Each number is 128 + 32 x the weight over its row's rms, rounded and kept within 0 to 255. Layers, rows and columns count from 0. Numbers have three digits each. The size before them is the row's rms in percent of the matrix's.

# up: layer 8 MLP up, 384x96, rms 0.0637, rows 327-340, columns 0-95
# down: layer 8 MLP down (transposed), 384x96, rms 0.0624, rows 327-340, columns 0-95
up327 102:127061112164143111122104139124234103083195137130133170116141089176126122112091040156149132106045130133130124134068124164142152089137095113079121151073171089080125144126128109113112105103130147135090170109112131166229154125145139155120124102093125113137141134162112107140157146088156143142
down327 102:107128138173074081118108067089144093171058158147155139076161118141180127136109125121092106157120173138122082094145134156167101109166086089061109170068170145113096094114155126109119168132102138123099123128096121118136083178125164189150160090172170108174142161155116144116089068165168103134
up328 107:051164128125166147129137101119173086178117150114107138090161063162158137139143118137147157114093110110148121082107196146189147124151117117110158160023138094143109085146142099218173164123111113138114133173098166153140145129143138129172084119137145076156150123139180146132175157070154114116
down328 096:152134110194078160123136114156131141144152078138088164151169115095141137126173131067144154147103186215070164107081103152114091121106070162146170102170125172125078099189139171173160112180134093149121120139154126145141097128167096114115179159127143158128097163150126126162140095142131205118
up329 102:155159100126147124135170123084098094116113083114125094074135123176117133110171142079138149097114080134108125122165156167090111095098138125099148164107077119062094128113182076148122053085138214088117110112109149151109103091148118093108140157100111119080139173201117123083126206156113170124
down329 092:114160110146180087171120106137123123085121210165112148171153150126100122135084143130123155128116158168191119194079098101147130157069089083172129060083110132127164129080130106112160093151117179139035181125126133118114094130134084133107168146126153181122125120132084116194159130126119121090
up330 113:083126113122117094141180127165187114094109091117121087139123117121157104108089163134131124168104147104076119061147092083145100157191196140132123116140131091124135089129078143183099069131141111121163084154084133166125145082112098143132084205176146105142167147112089187125165138174123070173
down330 092:170099166135172141099094127109151075112098157214141139148169188133123177138113125117143102096165122153155135178104191162151112133027097127129135098093124150124066099126142099192105148113122097141059140106162177117187174165166121158109148138097125157102126085092106112104126144124159120157
up331 118:113124056134182126144152137115124107129192157134128090149147128139121074129155117109092117075127117124120058133160126131115178111153153102142121135153160112108123219158126133148139147135097127098191107207120191125095182103076148109099142130156115078100104110172200159071180144088093144109
down331 108:118130161178058162059138127082098133106136166086140098164132128141132113174086135105144111097145124098145136132095105094124127116157141187135186059172104151152145138138084145125135186124114145133115085159087134100178096068118139140140149182097102095120105098171172167127144067032122117090
up332 102:095103070067101102147140177106085151088102088090108098130121073101119102095205108100099120130109110063141104111196167097107111100153134146124081148179122101128095158107140160209140114166132127103134116144125207150104145130091174097110158112150124094144137155120138147079070132156085173126
down332 103:092144108170022116163113209084116158131125101121139079156113117076140094166145114112090153132112119112131115137160106132076150109120136130122099120177127166122109161186141142119147198190122143163142152043129103145156119167133092120133149081140116129221096154131137102100137138134116170076
up333 097:109113132120085084112181140090130142037108075115127080126121130151150118148122165166152131140081128120112146171066156136182106171108138140160091196116165076076123135154144052149138112117123201127127122127088100182129151126116151172155157109155164145085128085203084125107115155160108154142
down333 097:140184141128131167105079126130092113119163175114220154112094103180109053122071113135096127218150115109140147151145106127158136116147151144115078125151171075129109134133068168162077129140124087142135087166141123097068130131147090111122055116146104129113128067125146135118166138201126135110
up334 124:098138131154107083111071154101155131126125109189092190150147068153175121139143037145173099066119089115152102085117075144150179118103160163121146140096108130128141099149132087197154142088116131103184116171098149122116132162059140089107091129126140131099084103131127148127150129116152104213
down334 127:162122089109176166136118094114192124138137087072188169139187134126110092135186179101150099153137171154114095178111124127184096125085116130097111122096159125128099134175122126166146108120123111181122172157146095187131089152089145123085154193191124115094152140126123163203104087086158157117
up335 082:100124111119141131185137119119096138108081115082121063101183152145117127158112143139075177152128134130133156141140170063156143106164101113135171164140100063152073169170131102150147142133116159198153106102081164109137107101132190112123140059154208089101154098103099167125141166150109084074
down335 079:157137101045133107140099170129140110141184159135159129140121135113142094131136074120157089130181133121192092117114043150115103130118101147115129140105125207112132096166072152101128101092103067100115148175140090093120183098169066081093146161120114143123086173142165127178099095179155149134
up336 101:162144084153174108126137146145150155133165108096076081096143141150218145174149139088090119120104109096156136126165131148138097069112132152138165135136123106098165135172153085169071078100083171106136137147124121083139086121096129128107104165128138102100136198187165085078059168144096143183
down336 103:103194116083148088146125102111157154101064156099108140147133181183093148149071177154148140194132115076163093098122100137164105151115154214098180078113114165110214118123132135121126100136103103118113119106138163105170172152151125156109180067142151151107126119117119139135150087184119094146
up337 094:086100092068109077149128146154149107188142157048103119084098084104103159131115135165207092159123123096073127152099059138162097127165192164097107093138126123062128118149160149160098133106128148177147121167102148169104143096117196095113120106146173122167153121115083131146154133151128092106
down337 094:150093124094132083119176055122138226129129200191108151118170145136139111162105136110140127148164141108110119128073126090138144153076108096147129089106191146140105100129156074123172168108078097098124111161064182108132133157083169078141122157117141168130130150142179106149124088081123086131
up338 108:122078134099141127117144228157116134129150152118141169113101034160157094137116121072120098083152124080123151062166092143108147100133144137133161168155114120140146182160102182185128121130096108106149153134158127129100126134073124149122077145141121118038156136112055122096108165103073156145
down338 110:082125149125104123176099106094094157148076110124100130154119132146171089180087154164131145198122133057099159098120175146139068075164119115147092134154121125178134120091112115118121124095129140052101162086105147093134104182152088155138102149131192159090049119149091146158139121116087077087
up339 078:122130143062134132112100195127183133139137147161109137078091117152124123132089079211143107134107091083154125137117066169122188132177117132116106123147111105093122151114144150105115096099129173112129195156141110182107202165123055095163084132107086130148140132163094069115174129146101130185
down339 085:112121110161126106108135093150128166121148080086173101115140105128126122116133111106063131137139157171127089113115123154134211162132120170157165145099119189104109074152088072119192129150140095085076128111093146061156182142141149152112157144181153066170087090132123152138146146097175041118
up340 120:118086098156108087158160134147139054128100087118120105101122105126162117095135123163170188125114130120116154119156179121071150092125171150135141128157072094102125168206148129089151091100121151144211082150120149131115131102116155090159085135086058115132118084107085202173116120158165113180
down340 123:141094136164097154110102102163138109116083146156123124091201125146208127143156060172174130065118122104124157105094152094134117107137129112096139108153140111131167148148171122147161133186151172123136115122108105156151066152196218114115138108036113105118112204118111112130109174124125103152